Each number is 128 + 32 x the weight over its row's rms, rounded and kept within 0 to 255. Layers, rows and columns count from 0. The size above them is the row's rms in percent of the matrix's.

# layer 4 MLP up, 768x384, rms 0.059, rows 646-691, columns 240-287
size [103 102  98 101  99 101 105 102 106 103 102 102  97  97 101  99 101  96 100  99 101 101  98 100  99 102 106 100 101 107 100  96 100 100 101 103  99  96  95 102 104  93 101 105  96  98]
[[ 83 145  93 133  78 143 171 172 102 140 129 137  58 167 152 118 145 156 157 125  92 130 128  88  85 151 104 125 154 138 136  86 175  89 107  86 136 154  58 132  67  86 172 146  63 159  85 200]
 [155 149 190 140 127 108 159 138 138 130 137 174  77 126 149  51 125 133 165 118  75 202 135 161 150 101  88  89  53 150 111 139 147 123  79 145 140 188  82 131 141 147 111 146 121 144 167 142]
 [122 125 184 102  85 105 143 100  81 139 180  79 118  86 129  94 104 159 118 152 173 101  89 121 107 131 138 105 126 122 121 140 145 141  87 150 109 106 123 121 102  89 130 125  86 159 177  81]
 [187 153 149 127 108 160 130 126 123  91 181 154  60 145 165 190 160 110 162 137 158 179 110 162  89 141 117  75  60 100 127 114 154 101 131  49 159 185 110 133 120 121 101  91  77 172  95  95]
 [116 161 127 100 130 152 145 108  67 100 101 131 136 130  90 192 174 109 146 127  88 138  92 117 118 122 184 179 151 104 154 138 109 106 157 129 126 130 123 144 103 115 162 130 102  91 129 100]
 [109 119  91 156 145  72 118 115 156 172 180 110 133 101 161 190 123 200  68  85 120 158  76 135 111 128 136 104 141 105  62 122 138  81 115  86 109 116  94 139 173 154 174 102 178 126 117  88]
 [129 135 115 140 154  74 141 165 115 109  39 162 156 135 100 136 183 161  82 138 149 108 133 158 132 118 161 146 187 138 154 167 130 132  92 111 130 212 108 189 135  98 112 127 133  68  64 118]
 [ 91 168  70 147  56 180 116  99 124  80 130 108 132  65 133 112 108 152 149 155 187 115 168 103 111 156 118  92 144  98 151 118 144  94 121 117 137 114 147  91 126 150 157 150 138 133 108 148]
 [100 108 150 102 142 138 125 112 130 168 176 201 152  88  99  63 109 230 139 160 145 187 121 115 164 126  57 148 182 123  98 105 121 107 147 146 117 154  81 201 151  80 142 119 110 187 171 113]
 [167 146 141  61  59 101 158 112 197 110 110 107  62 129 137  71  65 134 103 124 152 189  74 131 149 135  93 158 118 128 100 139 135  80 141 136 141 130 117  84 135 210 153 179 114 127 116  89]
 [153  44 130 121 122 150 135 125  26 137 154 125 147 125 116 135 128 112 136 138 153 131 129 123 162 158  73 142  40  88 135 214 107 123  95 150 153 165 128  74 147 145 156 195 107 104  71 164]
 [142 123  95 103 118 121  80 101 111 173 115 171 132 114  83  97 150 116 102 194 137 124 217 148 111  96 202 153 142 166 163 146 102 129 127 128 119 147 166 121 131 141  64  85 202 179 115 109]
 [140  89 149 118  91  97 202 101 164  71 153 105 126 111  54 133 152  97 107  94  63 162 146  66 121 147 133 122 173 145 134 166 126 164 130 184  89 154 171 114 154 115 103 102  76 120  96 143]
 [153 155 148 128 150 129 139 136 157 166 144 156 100 108  66 136 149 162 137 103 117 102 141 156 154 117 155 149 132 153 233  98 121 114  99 113 164  65 130 158 110  74  73 102 115 130 132  91]
 [114 106  53 129 106 126  94 133 102 130 155 141 136 122 147  95 170 133 128 106 145 116 120 142  96 161  97 124 148 103 153 154  77 144 105 144 143 101 139  82 109 121 132 149 118 141 184 114]
 [127  61 140 196  98 129 159  91 111 170 119 108  99 136 102  96 138 186 137 104 121 107 153 150 217 186 113 191  59 115 134 134  89  98 139 119 181 109 140  96  86 137 136 105 127 109 135 187]
 [162 128 171 101  83 153  70 173 116  98 101 158 126 108 109 126 173 109 157 166 147 143 153 175 141  95 168 138 122 190 142 160 133 135 105 143 153 145 185 132  90  93 185 115 119  75 115  80]
 [117 110 103  52 138 122 158 164 147 101 125 149 147 160 124 133  80 112 105 130 140 128 151 100 127 101 118 110 121 109 147 139 159 127 125 149 229  96  96 120 162 136 138 153  98  90 167 119]
 [ 63 149 165 161 107  98 103 151 127 171 111 104 120 104 100  89 144 147 140 139 165 162 119 109 118 131 109 141 140 150  82 134 183 120  98 140 182 124 117  98 161 144  89 131 106 143  94 167]
 [126 136 126 157 113 103 123 144 182 182 134 125  88 124 172 108 171  75 149 169  77 153 101  91 137 159 151 105 110  86 202 136 188 213 139 124 160 144 134 159 128  78 113 119  92 167 167 167]
 [217 162 174 148 180 112 109  99 144 103 169 122 136 180 157 156 115 184 171 177 182 108 111 157 137 145 133 135 132  97 155 158 203  94 137  83 163 116  76  94 148 104 117 176 165  96  54  89]
 [144 159 130 190 125 168 108 112 122 178 150 128 134 118 147  55 142 197 110  97 115  77 121 144 132 176 121 113 158 124 196 142 140 135 100 119 152 146 110 125 122 193 132 138 138 145 138  78]
 [147 136 129 147 105 153 151  80  94 130 165 137 128 102 124 192  56 127  86 152 144 135  89 183  87  83 144 153 152  76 123 120  91 109 127  93 155  90 132 152 135 141 107 177  95 150 147 101]
 [165 166 148  86 119 194 150 127 111 128 131  85  95 152 126 142 110 127 107 114 127 141 151 111 166 111  90 129 186 123 124  76 203 101 138 114 142  97 149 172  99 108 145 133 160 119  87 129]
 [110 124 144 133 110 105  97  69 159 159 120  77 152 159 191  65 182 140 181 153 107  82 153 132  80 157  92 118 127 128  67  91 134 108 159 172 114 100 135 109 147 114 135 146 115 138 119  99]
 [144 105 114 123 120 163 138 150  84  73 138 178 125 167 105  89 103 166 138 120  83 165  88 166 139 157 149  62 174  96  96  72  93 149  97 111 125 117 129 165  85  87 194 170 150 123 113  91]
 [120 130 142 129  98 154 142  83 168 141 196  65  78 108 114 104  96 107 130 148 115 146  82 134 171  64 117 142 150 132 141 107 173 125 138 162  99 142 179 113 152  78 142  92 126 172 162 174]
 [185  92 100  89 130 146  93 113 122 137 128 165 141 152 101 106 150 145 140 151 125 112 103 153 104 133 141 146 174 140 139 105 166 178 125 166  86  93  95  94 128 187 144 215 132 152 161 144]
 [ 85 123 101 138 134  94 118 133 130 140 141 162 147 147  86 126  51 185 132 133 104 100  64 112  91 157 111 122 113 184  62 124 133 203 154 118 134 140 153 196 150 161 153 162 131  79  75 117]
 [164 136 148  71 151  71 153  94 150 103 112 113 137 112 161 147 138 130 162 118 116 114 151 171  96  82  99 109 118  58 135 106  60 151 163 147 160 114 133 140 130 172 156 133  57 173 115 167]
 [142 169 138 153 127 125 191 154 135 112  73  78  99 125 163 157 171 108  68 150  95 131  95 145  96 107 133 152 128 160 159 136 144  94 138 102 123  71 159 116 147 132  70  91 142 122 124 149]
 [123  62 111 101 205 154 113 137  87 107 159 169 152  97 143  89  97 146 117 150 158 123  53  91 130  73 134 147 144 155  96  86 143 149  56 108 122 155  96 132 127 125 147 198 167 119  82 140]
 [146 130 147 133 113 136 106  83 156 149 163 155 115 132 154 147 108 115 126 129 106 180 157 106 165 126 133 176 167 101 187 134 116 114 178  93  99 142  91 122 135 140 109 152 163 159 173 152]
 [107  91  91 140 160  95 121 117 118 121  75  80 168 194 104  92 208  96 131 141  78  92 101  64 142  91 188 118 151 140 166 170  82 135 141 114  86 138 141 137  90 113 163 107 142 162 189 134]
 [ 98 142 111 114 130 132 147 134  83 131 126 105 165 125 154  76  72 158 131 104 102  76  96  82 166 181 130  85 153 117  96 134 142 129 123 180 164  82  60 134  61 145  90 176  81 150 148 103]
 [174 111 187 101 130 149 179  88 114 152 117 153 114 105 128 134 138 131 179  99  89  99 158 109 115 102 102 205  76 147  68 119 172 109 120  98 190  98 163 130 109 105  87 130 160 106 114 141]
 [135 119 146 154  89  73  80 113 106 170 111 125 145 212 187 161 170 132 136  71 152 163 117 115 103  97 131  93 108 172 106 115 161 125 136 130 156 114 120 152 131  84 164 184 125 144 141 112]
 [ 83 115 152 153 114 150 132 116 129  98  74 101 137 116 161  97  56 136 100 123  93 158 127 138 138 140 131 169 170 116 137  92 172 106  70 142  88  84 156 162 135 134 136 117 100  68 138 133]
 [139 208 103 154  80 125 141 168 148 110 138  74  80  92 103  80 146 156 181  85 125 149 149 123  88 165 101  72 136 116 119 150 140 154 166 104 104 209 124 184 117  49 145 172 131 186  98 104]
 [141 109 100  86 110  88 122 123 100 168 107 141 148 167  54 131 127 162 110 118 172 127 103  91 147 114 160 188 198 134  90  66 142 144  84  93 173  88 132 137 151  95 132 141  72 144  92 191]
 [180 114  96 214 138 105 138 115 127 144 110 153 121  84  99 129 156 142 173  60 125  79 160 156  84 108 130 171 163  83 116 112 118  89 171 141 177 145  98 123 124 151 138 146 171 107 110 149]
 [ 90  95 124 143  70 115 131  67 112 119  87 132 112 169 123 122 162 125 104  87  67  68 139 107 183 156 145 193  75 126 157 132 160 147 122 122 183 125 173  91 153 136 142 107 151 143 111 106]
 [ 98 102 123 116 197  66 150  98  38 160 174 176 159 122 119 142 117 143 150 117 163 118 112 136 114  83 140 141 125 117 110 115  76 158  74  74  94 103  91 165 120 107 146 170 128 132  78 147]
 [106 138  79 176 126 128 167 144 147 119 158 117 163 131 131 124 102 165 126 128 111 105  80 167 144 135  73 132 162  95  86 133 124 146  77 131 136 109 130 134  65  82 213 160  69 155  77 120]
 [166 124  71 183  99 130 112 172 146 166 113 183 123 114 113 161 138 153  70 154  81 130 103  88 210 102 127 160 158 173 160 132 119 132 174  88  18 160 167 158  78 175 207 134 126 165 134 125]
 [115  73  99 109 162 174 111 168 117 143 126 136 175 109 109 140 143 159 187 132 152 123 103 141 131  60  85 153 146 114 130 161 100 183 155 139 134 114  96 177  63 168 155 193 144 150 119 129]]
# layer 4 MLP down (transposed), 768x384, rms 0.0501, rows 646-691, columns 240-287
size [103 100  98 101 100 100 103 103 105 102 100 100  96  98  99  99 100  98  99 101 103  99  98 102 100 101 104  98 101 107  98  99 100 102  99 103  96  99  98 101 105  94 102 105  98  99]
[[112 100 153 138 111 180 152 146 136 113 137 157  27 189 124  74 133 135 182 156  75  92 127 135 108 112 211 119 140  74  88 119 134  88 134 114  92 210  94 212  73 129 134 143 136 154 155 166]
 [ 77 171  88 170 166 134 138 133 111 118 159  97 137 103 162 100  98 107  91 161 156 163  99 128 132  98 115 121 149 135  95 141 118  77 139 145 119 163 123 106  89 114  89 119 136 133 190 140]
 [126  77 151 138 178 158 144 106 136 139 132 198 129 151 136 105 139 154 134 178 169  51 106 151 143  61  97 165  78 113 142  82 125 160 188 152 147 139 132 188 128 198 190 117 184  44 118 156]
 [218 163 160 158 137 152 160 150 150  87 195 134 141 135  99 124 132 102  85 127 128  98 128 140 150 136 126 125  94 148 122 161 130 167 115 110 160  95 129 160 126 156 131 171 138 104  90 118]
 [134 184 151  91  93  84 142 153 134 122 169 129  53 173  87 119 143 135 152 154 157  68 102 130 182 122 158 170  81 102 169 188 124 153 123 118 167 128 116 110 161 103 124  86 141 141 139 161]
 [109 147 164 143 168 126  79 172 116 163 135 120 135 107  60 129 134 103 158 188 150  79 186  85 125 147 161 162 182 133 157 113 125 118 155 131 145 126 185 137 118 115 125 183  70 102 195 123]
 [114 167 102 138 113 147 161 121  89  89 152  88 123 143  86 118 101 111 120 117 165 138 122 163 149  99 200 127  95  74 201 178 102 127 151  88 168 170  83 172 172  51 102 125 143 184 114 107]
 [201 129 125 156 175 130 187 106 129 129 198 168 143 109 129 185 108 141 164 110 200 130 118 153 169 128  80  83 111 107  70 121 124 103  77 141 107  67 171 112 123  97  79 128  93 154  88  93]
 [ 91 151 146 163 142 109 151 106 136 134 141 220 149 154 128 112 101 147 129  94 151 121 152 156  62  99 145 192 119  84 139 127  97 113 137 167 138 115 185 157 115 155 131 161 132 107 101  61]
 [139 115 139  80  91  92 107 134 143 150  84 128 146 115 123 100 174 156 127 158  48 144 104 118 115 174  93 117 159 141 159 165 152 165 154 158 104 140 169 126 140 156  28 119  90 115 141 156]
 [128 158 160  80 145  90 148 147 140 111 109  94 100  94 181 106 150 183 249 188  58 118 116 134 103  88 138  85  80 117  82 108 144  99  71 178 175 163 122 132 145 129 129 133 177 132  63 114]
 [183 143 112  96 141 110 141 174  46 126 136 143 154  82  84  93 142 142  83 165 125  98 159  99 107 152  93  81 157 162  90 147 145 115 150 145 122 142 127 154 128 111 179 144 154 128 159  95]
 [149 153  67 131 115 131 113 185  87 122 120  96 173 127 142 148 148 127  76 135 122 116 155  92 139 107 117 117 191  96 109 148 164 151 168 139  93 141 131  97 104 189 100 141 140 106 101 109]
 [139  88 104 139  86  96 126 152 117 100 151 150 142  85 123 121 133 120 134 124  88 154 104 129  96 180  94 141 128  91 125 107 119 148 139 147 138  91 145  74 129 106 149 164 125 102 111 146]
 [176 135  88 110 175 105 106 170 169 184 145 180  86 157 106  95 119 105  88 142 108 119 100 171 194 163 146 129 141  78 112 164  92  93 128 149 104 131 105 117 121 141 129 134 154 178  98 140]
 [178  80  95 110 121  91 103 161 120 134 108 135 131 157 130 185 153 106 144 167 161 140 171 179  97 119 130 177 175 127  87 163 118 114 159 116 127 119 109  74 123 168  96 159  97 138 152 141]
 [106 123 170 113  89 169 111 140 109  98  91  97 129 143 128  99 152 191 110 153 170 139 115 126 173 119  90 163 109 160 150  88  77 109  67 123 164 144 110  63 122  63  97 121 181 108 143 131]
 [ 97 107 163 145 138 189 103 129 100 140 128  98 101 131 110 140 194 107 125 226 150 113 142 114 141 133 109 144  92  81 142 113 151  83 181 124 147 100 100 119 104 112 105 118 108 123 125 132]
 [184 101 112 143  80 110 130 134 163 124  93 112 173 124 176  82 136  96 149  78 131 181  85 157 126 142 143  98  95 105 110  75 109 115 156 123 118 147 146 139 147 148 135 158  96 169  46 140]
 [158  87 123 171  86  71 145 119 123 149 160 196 131 171 138 126 149 181 148 142 105 136 118 153 110 143 114  83 155 192 101 153 134 115  74 106 122 140  79 176  37 131 133 140 133 121 145  90]
 [101 167 161 156 135 217 175 138 125 102  66 142 111 148 129 116 127 134  97  86 187 131 115 173 134 150 103 137 142 159 147 121 143 156 127 140 146 166 143 159 172 132 106  68 126 108 136 130]
 [109 205 109 138 161 107 115 131 149 177 181 119 184  97 138  17 139 164  59 153  69 147 114 173  75 143 100 120 153 121 123 126 118 198 111 140 169  82 156 164 117 166 184  92  69 106 114 102]
 [170 153  84 145 119 195 138  74  80 133 143 115 148 110  93 157 164 124 138 189 102 124 101  94 132 137 162 165 140 118 107 131 166 131 125  85 154 128  96 148 192 169 151 162  66  87 193 133]
 [122 167  66 187 132  62 134 153 146  96 102 113 171 105 105  80 182 116 171 122 166 199 160 111  93  96  88 144  98 123 139  61 109 151 149 215 166 120 158 145 176 129 128 144 107  46 110 130]
 [ 95  53 108 192 174 113 111  91 131 186 103 104 123 108 128  96 160 167 113 158 129 221 150  76 142  80 171 163 112 132 101 141 147  91 159 143 181 101  97 134 193 106  56  88 134  73 141  91]
 [115 117  76 108 138 179  95 169 128 135 110 190  94 161 156 113  73 173 104 174 129 122  83 186  82 168 132  79 116  88 107 152 118 133 136 155 140 151 171 102 127 104 124  97 148 161 136 141]
 [132 138 146 149 174 129  96 100  92 127 139  79 178 123 149 138 156 144 111 229 139 200 133 143  96 149  84 158 120 102  88  61 157 206 169  93 118 120 117 135  95 157 122  86 115 123 140 152]
 [124 131 181  88 128  68 142 213 135 159 114 122 128 109  85 121 207 114 115 137 105 154  99 155 102 154 159 134 124 139 141 198  97 104 118 131  93 148 157 144 129  98 127 149  64 137 106 172]
 [145 167  98 137 136 102  96 134 107 122 127 147  82  87  66 109 106  97 128  68 123 141 112 137 151  77 157 120 116 157 132 178 183 142 115 143 138 126  88 138 154 188  69 121 102 147 136 150]
 [ 93 127 135 165  95 111 136 126 185  29 178 174 134  97  99 103 159 113 105  94 100 139  79 155 148  86 130 126 165 116  71 127  90 134 113  93 101  96 174 196 119  92 173 101  92  72  55 154]
 [174 166 143 104 130  76 146  63 132 142 187 167 162 124 165 168 146 134 125 133 130 125 129 159  98 142 134 140 120 109 149 143 112 147 126  89 121 198 118  20 140 164 130 129 119 111 125 153]
 [142 101 129  62 159 117  91 104  88 105 134 179 156 164 126 138 171 126 117 174 126 108 110 102 107 112 125  73 161 169 148 121 157 131  95  64 108 141 137 135 146 122 142 141 130 158 142 172]
 [190 157 187 135 161 100  97 145  72 132 177 158 112  59 137 119 167 105 115 129 122 114 136 100 122  87  81 105 122  92 168 119 116 143  69 158 143 158  88 102 169 102 142 129 171 164 126  70]
 [ 56 122  86 147 131 129 144 126 174 155 140  89 121  89 142 154 130 189 165 126 149 137 199 108 196 119  90 112 120 120 144 199 144 101 158 179 108 187 107  92 113 147  69 116 150 134 146 127]
 [161 202 137 184 151 136 140  80  97 208 103 138  83 117 127  87 145  74 208 104 127  94  83  90 115 172 120 130 213  86 141 105 201 126 123 166 103 126 143 138 121 145 117 156  75 122 146 119]
 [102 138  30 124 146 184 131 153 121 103 153 107 163 114 149 130 106  28 209 144 163 202 113 137 168 148 113  93 130 166  97 173 170 103 166 131 116 152 103 140 171 107 149 134 121 122 105 170]
 [177  98 156 186  85 121 164 103 115 145 183 172 109 135 107 191  97 127 165 139 138 101 158 140 120 108 125 111  71 122  73 153 127  90 114 130 112  90 171 100  77 144 102 151  90 149  95 154]
 [136  57  96  95 104 156 140 123 178 167  88 165 100 145  90 129 201 114 194 106 165  80 102 132 152 171 108 133 143  90 171  75 134 151 151 127  79  87 124  99 154 155 181 104  98 138 149  92]
 [ 79 142 147 104  69 110 149 153 198  54 171 165 158  64  96 121 128  94 160 101 156 112 162 158 135 136 149 107  98 147 121  94 169 121 104 138 141 154  99 120 144  82 130 154 211 167  95 134]
 [189  73  99 156  97 135 101 176 172 171 118 123 148 128 147 160 143 141 132 160 116 134  66  95 232 118 154 122 108  66 129 138 108 205 147 145  94 129 132 126 143 125 201 145  63 136 135 120]
 [138 149 169 156 153 125  97 147 121 100 135 127 155 150 149 122 126 127  88 164 207 116 173 135 152 157 102 120 142 132 202 184 181 129 127 130 127 123 111  88 152 129 175  95 134 155 158 139]
 [138  50 114 130 110 113 127 127 157 148 107 107 107 113  92 133 125 166 135 131 115  85 114 113 152  55 175 140 129  71 131 128 112 180 135 158 144 141 114 139 136  95 135 129 174 155 126 146]
 [ 80  59  83 127  73  94 182 119 118  71  44 131 131 120 166 140  87 120  90  54 141 135 104 146  97 135 211 178 150 110  92 119 173 135 100 128  84 113  80 111 152 154  74 104 148  98 113  86]
 [123 148 161  92 135 141 151 123 153  89 154 137 111  99 120 104 135  80 160  84 104 179 133  78 137 122 208 126 110 159 117 149 158 158 104 145 150  39 162 132 107 127 130 165 138 104 146  89]
 [ 73 142 136 191 107 124 167 135 126  95 153 149 150 133 117  89 107  96 132  58 173  98 152 114 117  94  90 220 127 158 151 133 162  85 115 118 126  97 128 148 152 136 161 156 116 119 137  55]
 [161 142 136 119 169 107 134 126  71 149 121 104  98 137 140 148 134 171 159 186 175 147 118  90 174 113 170 148  97  91 166  88  93 162 135  90 145 108  55 171 142  90  74 159 120 140 100 127]]
# layer 4 MLP gate, 768x384, rms 0.0597, rows 647-692, columns 240-287
size [102 103 109 101 108 105 102 104 107 105  98 100  99  98  98  99  98  99 102  93  98  93 101 102 101  98 101 103 104  99 103 100 102 102  97 102 103  92 103 108  96 102 103 103  99  94]
[[119  77 135  94 123 144  85  41 137 132 119 171 122 108 104 106 211  97  94 140  93 107 168 178 158 109 125 122  98 146  70  93 143 114  67 156 121 109  63 124 125 134 124 155 116 158 137 157]
 [138 121  69 157  80 102 106 145 133 143 168 128 145 183  85 107 161 156 149  98 152 129 123 146 162 174 100 115 149 128  54 174 115 156 114  85  84 130  85  96 127 156 138 125  85 138 162 125]
 [ 96 119  77 161 136 115 154  97 101 182 102 137 140  39  92 117 139 140 144 164 113 114 151 157 161 122 145 113 135 114 162 142  72 123  99 163 130 100 177 183 181 142 107 155  81 100 147 146]
 [121 121 101 114  74 106 157 110 115 205 146 110 116 129  50 151 128 174 103 124 135 107 125 126 117  81 176 146 146 127 144  84 128 162 156 115 122  92 119 204 108 120 140 181 102 108 129  88]
 [ 65 136 124 151 140 146  99 189  75 146 152 115  90 150 142 160 154 179  75  94 110 172 143 160  86 112 169  65 188  82 124 179 121 130 144  69  72 135 108 152 179  87 164 106 188 184 176 164]
 [110 126 154 148 164 113 107 145 128 133  95 125  86 152  87 106 117 144 139  80  93 136 134 161 100 107 138 153 141 169 154 139  97 107 132 152 134 111 126 165 125 112 131 115 182  82 117 133]
 [124  94 123 113  64 101  73  90 178 110 158 147  64 131  82 106 108 134 125 146  95  90 146  91  81  76 160 124 196 156  99 113  95 132 129 115  95 111 149 113 121  96 133 159  93 150 116 158]
 [187 153 144  85 110 109 109 110 111 177 115 146 133 140  81  91 142 105  87  98 107 145  92 146  71 119 176 126 115 159  78 131 107 144  98 134 104 131 145 115 176 141  82 111 102 112 147 187]
 [ 85 189  84 129 130 119  91 118  71  97 136 114 128 133  71 119 142 142  70 100 103  67 125 136 112 138 151 144 154 148 142 135 150 107 123 156 153 128 238 124 138 122 127 101 157 146 162 123]
 [120 133  65 118  95 116 143 140 130 149  84 115  93 144 128 141 146  67 115  74 144  87 191 164 101 140 170 150 130 140 128 100 118  86 112 106 147 129 153 141  99 124 164 145 149  87 189 138]
 [148 158 136 154 116 105 130 157 107 191  94 100 121 156 113 150 144 126 132 144 128 105 135 142 102 114 183 114  93 122 155 107 212  98 108  99  96  76 141 180 184 164 168 149 106 103 151 154]
 [134  81 181 160  95 121 130 146 129  93 175 151 123 102  77 127 133 161  89 133 136 115 104 132 135  64 157  83 156 101 154  95 203 161  93 187 120  76 111 141 179 117 141 169  83 110 124 145]
 [ 91 180 103 134 184  50 116 115  78  93 108  77  95 161 131 112  78 137 146 124 106 143 178 150 160 122 169  90 127  99 183 202  97  72 128 145 155 132  68  75 141 119 184  70  89 180 105 157]
 [142 153 122 148 137 145  66 106 172 125 145 130 111 118 106 163 121  85  84 136 116  66 156 136 104 163 129 153 196 104  98 118 147 209 134  88 145 161 134 141  96 104 115 148 108 127 147 112]
 [148 153 121  95 163 176 120 140 160 117  93 115 159 134  87 120 100 122 171 103 191 100 212 148 129 125 119 171  87 128 118 103  85 123 117 138  93  80 124 144 111 124  95 101 168 202  95 128]
 [136 115 151 154 111  92 138 130 132 108 165  77 138 141 104 114 121 125 158 121 133 136 153  95  91 171  78 116 146 134 208 155 153 184 131 157 177  94 182 142 147 124 149 159 152 138 136  78]
 [148 104  98 140 150  77 101 143 125 113 108 107 102 161 166 116 149 112 157 150 123 165 139 173  94 126 108 196 106 147 122 135 180 142 164 127 109 164 113 159  96 111 172 132  77 128 103 153]
 [136 100 141 121 115 196  98 177 146 177 195 129  23 158 122 122 104 142  99 145 126  77 115 163 152 121 116  92 134 138 167  76 139 142  83  95 101 192 141 129 102 192 132 161 100 168 118 140]
 [114 120  96  99 162 170 110  94 118 148 115 171 129  94  62 176 128 164 114 130 139  67 128 122  65  92  81 136 120 124 158  59 162 128 124 141 124  97 153 115  96 134 153 175 136  80 132 118]
 [143 108 154 113 125 130 160 150 130 172 111 135  34 160 104 126 115 123 158 180 195  99 178 185 160 135 109 113 132 138 123 173 125 137 131 129 119 134 101 148 116 128 127 130 103 117  93 171]
 [104 108  96 170 116 119 156 116 157 125 139 126 131  98 150 129 137 112 174 135 138 120 107  88 160 145  86  92 167 154 140 143 152 125 134 156 137 112 129 105 109 126  45 120 120  91 148 171]
 [178 134 157 128 117  85 108 161 139 133 126  71 132 132 138 136 129  93 143 158 113 105 169 165 146 128 141 173 122  96 100  84 177 110 113 132 153  97 130 143 172 141  96 143  69 101 138 107]
 [ 77 140  85  98 140 159 112 130 102 122 100 132  75 135 112  73 147 146 195  78 120 150 191 125 139 145 138 139 122 153 166 143  96 136 150 116 108 156 104 112 106 122  78 131 122 175 117 117]
 [102 102 155 122 108  87 142 121 150 146 210  91 140 124  94 122 132 163 180  79 141  99  94 174  56 115 153 120  81 184 167 164  64 110 113 131 102 141 165 213 116 179 179 183  52 115 147 133]
 [120 106 146 149 193 129 123 151 103 135 109 138 112 135 106 118 167 108 144  95 167  96 176 155 186 105 136 102 145 119 110 173 135 126 170  72 133  71 138 108 139 123 119 183 141 134 122  90]
 [100 192 128 109  65  72  91 122 113 126 109  91 166  82  98 128 141 136 150 119 149 129 141 118  90 125 127 130  65 108 136 125 111 143 109 158 104 128 172 123 112 105 122 131  87 151 142 103]
 [106 116 113  94 156 118 139 180 139 204 123 144 168  79 129 211 140  87 178 166 149  95 122 122 137  90 143 144 113 161 102 166  85 109  76 129 119 102 151  97 142 177  62 136 112 131 186 135]
 [107 138 163 138 213 160 157  62 132 113 121 140 123 108  86 121 102 109 142 166 117 133 125 132 158 132 197  98 187 140 174  95  93 140 115 149 135 105 146 142 116 144 156  99  61 155 106  97]
 [121 172 154 188 133  90 137 113  93 108 132  96 125 104 102 101 165  87 155 163 111 100 145 135 131 174 104 116 142  87 100 134 113  87  91 156  89 116 159 148 125 133 144 174 127 129 128 155]
 [133 205 144  94 136 143 125 168 158  76 148 205  97  72 139 145 131 136 124 144 152 148 173 114  97 157 102 101 165 189 126 160  96 160  94 161 183 114 145 104 174 142 143 132 145 133 131 164]
 [129 111 130 120 122  90 111 149  97 218 198 137 127 122  82  89 184 175  82 129 131 125 113 144 172 110  85 174 148 125 166 128 107 171 138 111  60 146 141 157 113 115  93  89  94 192 158 152]
 [111 169 119  67 109 131  96 170 166 149 143 135 154 115 107 200  84 112 116 151 186  68 117  85 106 131 109 133 134 120 179 113 136 108 141 164  81  87 182  84  76 127  65 124  94 117 194 118]
 [137 166  83 143 128  85 180 121 124  94 177 126 152  88 122 178 183  86 108 117  86 102 123 130 118 126 178 116 106 147 168 101  89  85 144 151 103 121  75 156 143 139 151 166 105 153 168 131]
 [ 79 116 144 120 140  84  65 134 116 156 124 127 138  93 129 147 101 116 136  91 117  91 186 108  63 161 175 160  77  89  87 107  91 104  97 144 144  80 159 133 134 117  93 104  79 127 148 156]
 [133  73  95 104 157 140  97 118  91 149 136  88 111  98 118 103 138 141  81  64 124  99 153  96 122 128 168 146 202  84 185 135 113 154 132 140 122 155 144 158 194  88 102 210 147 109 105 130]
 [ 54 127 133 157 154  75 132 136 149 103 203 153  88  97 119 160 105 140  87 135 141 149 151 115 186  91  95  91 131 125 135 123 198 116 129 140 140 154  85 119 142  69  60 125 107 115  82 172]
 [111 169  98 155 161 128 171 103 140 108 118 139 124 121 127 188 190 130  93 113 186  64 133 160 109 166 146 126 139 138  77 157 146  73 166  70 118 150 179 110 139 159  88 108 119 138 149 122]
 [124 149  74 118 138 149 143 180 118 118 133 215 139  81 121 160 154 134 123 169 164 124 151 112 103 172 137 105  46 123 145 200 171 103 105 157 150 106  63 153  55 159 137 164 167 105 189  88]
 [131 103  83 129 161 123 181 135 147 114 153 118 119  98 133 133 204 192 164 166 150 156  79  95  97  88 110 158 157 144 107 123 117 196  83  81  82  78 124 134 162  72 172  96 126 110  92 103]
 [133  85 140 178 136 102 159 149 145 132 134  81 143 116 121 118 115 134 180  88 171 135  91  90 120 124  85 155 142 192  84  84 117 132 125 105 121 148 128 140 136 161 156 126  85 177 193 103]
 [107  87 145 175 137  91 154 129  63 138 113 144  97 129 100 104 150 142 130 203 112 113 128  90 111 147 159 154 122  85 173 172 125 218  98 119 102 131 186  96 101 154 132 105 163 131  65 127]
 [133 124 100 136 140 125 113  92 154 132 183 141  74  83 119 153 176 150 147 108 103 158 118 144  67 155 185  83 112 137 128 111 170 178 111 192 150 137 117 107 178 163 123 135  90 151 112 193]
 [131  88  92 114  96  94  93 128  79 141 137  85  54 149 131 130  97 183  80 122 131  99 161 104 144 112  78 173  93  86 164 113 114 112 102 164  87  87 207 110 184  93 182 122 151 101 125  92]
 [ 81 107  75 157 173 178 144  78 106 157 144  66 105 146  59 109 123 163 141 128 115 122  95 126 122  67 176 212 120 150  97 102 106 124 136 160 116 112 179 146 157 209 104 173  72 102 152 169]
 [107  96  93 138 137  77 194 171 112 121 146 132  94 106 124  69 150  93 109 100  93 135 125 178 116 129 100 144 138 128 162 143 154 132 135 120 146  95  93 216 140 108 173 134 123 174 178 114]
 [ 91 135  90 122 170 121 161  75  83 158 155  88 124  87 135 129 178 167 177 154 118  78 150  95 150 188 107 175 113 121  94  86  71  84 137 143 114 143 137 106 165 133 124 174 124 138 105  89]]